python train.py --n_layer=12 --d_model=64 --n_head=2 --n_kv_head=2 --head_dim=32 --d_mlp=256 --vocab_size=598 --activation="squared_relu" --norm="rmsnorm" --norm_place="pre" --norm_eps=1e-05 --positions="rope" --rope_base=1020.0 --rope_fraction=0.5 --qk_norm=true --attn_scale=0.35 --bias="none" --tie_embeddings=false --parallel_block=false --extras=["local attention windows", "shifted keys", "gated attention", "value embeddings", "hashed n-gram embeddings", "a smear gate", "an embedding shortcut", "skips across layers", "LayerScale", "capped logits"] --init="trunc" --init_std_qkv=0.0559 --init_std_o=0.0 --init_std_up=0.0559 --init_std_down=0.0 --optimizer="adamw" --lr=0.00415 --lr_mult_o=0.609 --beta1=0.95 --beta2=0.95 --lr_head=0.00877 --warmup_steps=264 --schedule="wsd" --decay_fraction=0.801 --decay_shape="linear" --final_lr_fraction=0.0 --batch_tokens=[8192, 16384] --seq_len=512 --doc_mask=true --train_tokens=87930000 --steps=7214 --dataset="wikipedia_en"
Each number is 128 + 24 x the weight over the matrix's rms, rounded and kept within 0 to 255. Layers, rows and columns count from 0. Numbers have three digits each.

# layer 3 MLP down (transposed), 256x64, rms 0.222, rows 154-203, columns 0-63
158110100148116111149148137138111156110121119099108127102156060131143120131150120103150113120116107133154097162151166148137175153139127117095126122141088143113114146153093125182143110129169140
122117123152138116142090145130124104134079128111168181108160123109178118124124108087139137160118135149109121134075157117166162161175117154129170115089103130115139126118169108104136130148118097
113088108159135108125107079134132129123112119145125155110128084103144135094084132120124116151163119063135147176103151129142135137101142107170167123124089147126091157092115123102080114131169132
107085119139139123127130109121155163141089117133112086138123099127108121119134123147125122149127146114130134152112140164104110136128105101170147107127127143135159137150152095133101117151111129
102089128117115135150114136125173119128148131149098158156123142135085111124088102078117108131129119157143121133139165160160152118151108153138134130079137155099139161123088134104094089135136146
105113148086102147194160155120134130161109140119138120078111129167087113129133141132126151101151152129136110104120153115158148123129129162090125118135132122111135088171143129116082170139093134
127130109134134102129121081128144102162132104158151179126136119134115122137126089137142136116126106175112172114102102100098142154125101115161137141147118131142092144164140135145155131133141097
145121155118132090139110121124144138110083131158119134112145119173101083143122133123152122131120103104109116115146131111110134113099084080098118108161176136118137156141106175128154101196108156
122076085130110119119158129116145100094132145128130143105074142141152123162146115184142132115138166109111138064173153113105166093150105136126121147161149143107086154149138149117197092114109132
132116139103154147197118112091148096143101107109096131109117144098123177172093081127104140124086121099126120120132155089114136117139151133124155129158100186087115115139144154121098135118177099
144123128173120144134105153145103111147109126095121124135128062117081129158126121121117134161116198147128085138143126128100150086061165115117100142132135140123089164150127151163120165129149135
128147117125109131124105139145169164126129131105127130079126111112147095126142156153141106119123160150189170111141169110124104131150124126149172097126096189111139119105129108164147129156150102
140115111101141135140126147116118122175110130150142126148151079121140138177105100122135126119164098177112138124106109169124110165112154126155168196086135130141109116117161144107152135127114099
189166128118133159141089137167126127130142112135133143139114179098122109147130150137122150108145139125119173112122148129144135129112132115162111121181151154080098088109128129075098159178146116
091102141116142116097104149152097097139154134156121110115109071172100150093138125125109100130125112113076076102089090139155120092147141101149137142096115153128116081118138146098146099139149091
101142113139153116150110172086142132114106079145107131153102117158132148100105085142149120137131137155108161137125130114130088130116123097132121137167134156102115126168152147116147135175107091
147144080155106166111125101142121112149115134149128121128103134132127128127131112130182121075158123125097143100168143125130117104140128138176127113161125097105113132099144128142114107173111156
141161105130129146147105114130104086139133131145115128080147079092144133099101095127169129132146155112157141093114142120118140105137126090175143141150161110137085102124133135102166139161147153
138135097112133116164129145144129078163132161125119158079140092102140148132124104090153138106157125109099124109074128161140147087146085135144121153078129088096099152104152158108127144107115111
171153099146124120114118125194171124141117113122130141109100132128109148093148184086131118111121115164109151124118163125142131070089113104180145081080143113157117136114130141114124147148118142
128112126113130114093115124113139146147121160151100075116140131096154130136122110155155104151126086137119155158157149141160129141140156105118153129172174149115116123124119116134160110120149158
133150100093114129115146109117113106099141179112156155144113105132172107073122109094167117128139070104108144107124161118116160084098104138121149143136131130132152104101156085117134142131166185
134113124152153124134116112122115158144155174134111148148116088131127064158133101153102136085121103124124156131129143131120140103155145121150146103155147102125136099057126119119151109091100155
163075124166150132169134114141134121139128156132129126096115134142142122135123135095166119150116137130122173148119173160165138107092090148167170161124129117117152131113082112154111130138181127
147125115120085116133149133113114115122179111152152124124153107117153164146126182132115114121072089098118122118154140145138132143149144098103103127160138105060118109079098100147117113101144139
140139144139143099160127155106111122139121110106155092137129108097135165139160105157097118138164141159111127118150078140103118175133133105149131103101147118118113114152160109152141116170167139
071165117120133122136123144138152121168138136187132169140106101118173123103142135089128113169134150109130132099102124099121144137107111091138166105100148156109128142125150133152157096151164169
104155115094107193145129147155121171120173099138172159149096118136132072165140145132082118131080110109131125102163107130123128106156135112098109105125119102149094121116115160164127170144130161
133124129105126109129157113110154118142153120118103112132146134111119144168121099132165138112125126155134185139154143114140185129167210104097123138142134132145128126126150111185166148150115130
126123092103127090130118135141136100122117110111158182137102119088124124159154127104102097118074126108112097114107155100115139143149128089145176089157103137104180111121109127124155138129137134
113081157141124096144128138080137148135135111124133137115100080090162130093143143091124153166139080168185140144141121128128139172114114090165159144161125111123149104110145106138169147158144115
144142139126144134149086123086130100151164099135119081117127160124137129143151126134137127134108140113168100155138145140149082130140115098144112094139095133126103144055118110155128125166140147
144120103141153090155092131146122155125095097134138177128123151125103075156172171135138132125131126161102088129129136124088120121150146136160162124145104091110131131143129156127117170168130150
156098125139116103156175138153100101118133100140196126120102148144132128152130160120116179124155112151111111111142091134120156143147162100125086128132102160155132102109151158139186131098051119
097137082133132135121115131161135131097149135180122131122127116124187100173143110153114113111127154122143145128161138146093105116145110084126152133048108117118163134120165118180152160140151160
081092141112100171138127134097151079107114123084126105140108136128087135122164111135132102163129128189118114127124112113089108174121160146102124100125155135095133091105148138103079144122120135
161084143187101125135160152107145151090120128096097147087163154151155162165136111123102165104148136096112134161119181121135114117103110169163116112119115137075132156119097144138120103142154102
108141141127138110094124146130137120122118120142158144088117130135136188101109102073163141151112117123100130095132146097108138134139128144105196153093116101117120119117140143127128180141177070
164152119116104090137101126145082142135148133099128164142121097139125111139149129125132104103100137126095128110102132119108125124159106088191139131150135162090155130114103113098151111130107082
127108107117133164099103089119110107149093182116157134076128127103146159166131132145153106123132126093151145135167123079103100112137146129135140145172095108084132132121148114131129143103108152
151140091140137102137148163080141165117102109138124143091113138134171158162181127129126132119146128128110112141119118154110141103116143143136156133120129117110140180144136169109140150158101114
127132103127151149156126085135167113160164140160156130127090144120119109120147193120170114108150103176120147071124153140158157096144102114132094116091115145141136141123130128142164133116124095
114159098102097126154127153125141170140124147111154183122152149116116105149142133136161126100090099122136157166091180085094155113140147105131154124112139132116137150145103091143180109155118151
109140118142150140109136143120115121157144117135125082086116071107120173115109103104142132132136126126104142137092121148158134104151129124154150150074144133137148116108147169125149137172114129
152126136170137126118086155142140129127133101134156077105127133136131154087073118140113151122122116107117124101128106131129133126124110130171126124111139108144125104080151160078099144133136126
115127132138166097136125136125134151144145144135157176101184147107099120115134100091103092133091151166125159137111109183119105100086129112161144080126109159123148144110103151123131104123159106
121122128149121102165146137121168167145070107105098088103157135123116172158129155109126144149098122154129080115125163108131104124098111093117144098091117111140126132152146126180111146111175162
136175162114138142143132098145161102146097112186091155115093103120138122110144150114152144115139124135113123092145114096159146139095122188145130097117160141085124129125110167105156074138177115
137153150122161142110149174127110165115124118144127158146104137107114153189083109108133124135130146137097174124136090153116141130123134089136153140118103148119132157122126153121140076148110157
106136141120154172125098149148155145121115079199138103095099159163126132127133148146107136156129143097105123085170096161096081134136091151126135138150101101097119112090109161140089136126134147
# layer 3 MLP up, 256x64, rms 0.231, rows 155-204, columns 0-63
150092120113101138136127132131090148104138123121136177155148128131179145117120171136102141136094108126143134163132105106112124122135140152120136131153150108139160103145118126145128098130176044
125082107124145147124167148096133160124119174077170103163111119119098134128147148126137127126128165139138132182098144109163104123117085153129119140115141101150134154185096101140091117124135143
091119139124134103121121108146158136158135125113134118146139175106140140142159135147130094131126168111109140140129147147142123095148131139107119112145108161129168123132139120130139135113146126
118103136113108130125155102138114102143149125130114096132103181115143115152144112162116119169162116105138159137112129092134140179088089095118118116145130137138099102119085081144128120141139111
127117149163126136132144132177136103137151115120092094157144094093096127084129120136120149138105139105157112153103142112104203149136132134077108108152129100126152102137139113153128122138071146
120116164128147148105136152120150072162086116084102123105127154154160148082131163135124160103153154145143138128111138143151131121128138132132144122168117135103134107120132114128093129095123085
066109126156114116059095104125094125129142155106110109148136118131149085117104121134122164115139165136148129153164145152123123111131120128131119101179139093129153147127153106152094176132151113
112098106113106120129178116119166177117105103133063101122126142097138142135126118175112159118104150110121166128130168081102151102111109093106133154173155089105149133173066111155138174097181101
125140177104107134131135091072133133142151167087113146184117160120093114127124185139138157122153134152110127116130113131131194137112097148104108158126116155121133134138118060111120111159116116
130142155117101111103081121122084115159126119151101128110135150110095110136134145177133142178127149090194143203137115150106149116104137095128105151178138171109126097122108117136113132102133140
115121158117096151122115136069119129168123143113144115175153129134105131075118124121108144133131160131160163137094152075170108106133087172148125151128144118150169137172137136117140137100127119
093157133139084097132162167091120125160130135139100090135131079065130112094128129127091161144142159153146134100122117144112168113108126144083145166169144141113138121134132093117127135136139115
168134146143127131134105136187129163076106138122128118131132164097092110106096128169091188129127150130147108128093132111128160111147126143146124155133109143140147140112113126179139144114106152
119125128084138122127160132096130129176088197087119121133147125132172147136112153152141134135130172118107118170118130105160176085157090177134129141122150145109162115138150114141106130142141148
105115140137097121093129150124101087179147145137078107141126125109125107150155143141119134100154148119138161113138106137158169119146158141113135144136170101151152109179142109127096148124130118
066141136120110131103149123095151126128108148120106139135131103131153142116122144119129124102140147111106148112155123133118136117116117120125118159173185136136170123164143086139145174137125153
092133117123126088108114155107141137105152156125125139131127106119123170128125145153134171145101183088136090134135137090152126117127096107111113123154143127111122107168132096138111105141159134
071129102130126103116100144144150160148127126125137137107177120146119145097093146152136128121106090156137125104153073117099161114152106129109140119156167118114168102188136100118166145143137088
166141150130079133115133110124175124165109139121117074160143166125110145058105128130136121114178140129104151146123130104131179124101115150143113114125176113167111091141093108131127124122148143
149092102119120083120112149160128141124119156098136128108117112136140125093133113169150143126137118127142090156130141132098119135114115091069141132130119117138139142096126130145153119111105109
088108109083119131090117143126141118147124121105113160181212111126119148125143182134070155107122111115153125094125113166102154130143090158096100134120133113110164141148099121127149134115131122
147154137136158126126151152149145140116129136093152128124114112125078123152117097149132128134155170129133147131164127114154158104072110126163125115130112173136139083124115109167077163100131100
139119139108143110146114105133124114147148152072129152128147165130162122100119166119146177131147144151152121134107061126142157121125112130155130139122158138096161134116062083136117141113134102
075121161109125145143176138085113128141142166096086128169134131079102109120154118143137116126133152130132180127089117115106134125120148131147144117159165114139130092149125076120104174136124105
101098129159108126110133128104117109127107132148109139113113094120092118082127144146094167164148153145126134183123144138132124123151082137105121145129135130154134114099094133137087100107180111
125145100090140103138137165131096112079124115113138151114149112141168107111133188133116164120132115161121117153134111086105140174126130146144102170132152132180113170138093122145146140117135140
117137117125062118120110114099146129167139178128110134137192113134131179139158130125106113129123101138166138174128122095127143124155142147084109109128156154139104154126114081113130120067121139
143104146129134135108121128133111163144148123132101143118115150111117183060136147142110165134153128107140165134123119111155141114156134126112060153130142095102179175112116130166115115112148093
148110128098134112148110133144156122131092126128104123134100135124135136126148169132099127159155158137088114200106145117085112128133142189154136146161134159147168104110132090136148130137148096
082111146120147134101161108116147141125106126143103141148125180078085185096112130138122122114134187140112155116091146154151151119107087173141114150136136134113108103105119097127126100121123143
118143161113096102108135128114139119090095142107094119106136113126141109128116153173112129174128149135097127162140115112134132133124124132120177156156126137175143122203109146118114131136154134
138135137138122102097100162129096136108102102135097126199139125114151129120128158128127161167104156102132104152152168091077127149141099156106132153136150107137119073111115129123151132145153094
128118116134135099149139130132128090111099156110143059138125161146130142131139112146088135185114116171076145133135108135125100096118079155065154139107139178145168141133074123158117126108152091
118139117072099115139179194145120133145098164105133118144166093112151126094117158130108117088162123128128099160127139109110167084128121106109152167124128140198134145128099146146166143118180142
132122142088118107099132175166122115140117149129135105101119130061108185109099131128129135128121096106121117141099138081168119136082113165064122168102111112120122147122110141107155157121124120
132079094059121096121130170119127146142181109091152128140137121127162125162106108157106142148140143150147180099123106130124097128129129143120087108119110137127116114121069093159152150109121083
147132164132130121099088093091140143137144151139098146179117135113112132159110161135158117155152120164126123147125097120138176138103124135114114136108149119106161116145068095147113145128070066
122101152149099115129103151141130102114134150100139110163153130114167087074115150156133140189118120122165120123118111138146167127156134163138124135139144139142162124124114144147144195112145137
121112136148160085115149125118179114122142106085081113132148098147135129110126094170077109163110140122130115123135125156113184134112135149113148117168142146182173096126115137164126156153115113
145131134129149119078105183145152154139150143087125115156143136123144166151080148117146156156143135135141113149130117110055147122125099109147121094131105136135110132111119114163116127130119144
141124164115119123120146104117139126129131111096145096174146174095097157120162120182120112152127106166130111147151086140157148140141127158128123106141155110133098117122109081187129110116138109
137114159107072139081168154124109119159145155125144131156167136157122121060126171148135176112124119117166142104116132068135136100129127154095074162154136137122127147117128129113140129094134140
158123134129097133141160159098080104180113118117144095144115114132129126116138131129121152129123136140149145159121105133169132115141135153120098143144159134120159102131102089142116146139129140
112112139132108142084123152133081122139133110119124114125158114146183130092138148138134098117134178169155128124128147131163135133144125109151142161181145106157170132151144103131117151109130136
152142120094087133115177117142104082145137136105131122115129095078115122135121131153095107119160098113147132172086142100105110141084101158132063125103125139110072101107112130160130103132124142
130116159089102153088114126149105134166161145153128105121167135118141101134080116108089179105121117138155169134090122140144147122158102117139125110159150108113148079145087120139091118116129113
116132173103121132128107150086164147155134142103117132110116076105105170080121161140098157121129146131095117104118139102089143120065084141102098135118152142190183113126107094116117117131127115
134110134133166124109132138139119126175084164118133169154097137137132138129088130172137149117141108139157164125159082143115117129128106111111134117148146121105187150159143119113162098134122110
063121169084101157117137159086093088164106167082134144117160154123076118146108152145104127140157096109120127135123108102123144156132107108122137128138103143089109140145149100142108150119128127
111159126115135095114096109139156050158128116113100086198150143106118167091127110131153135160197123110157114164139088144130143138114100157138108091115173121138126153102118105137124141124166118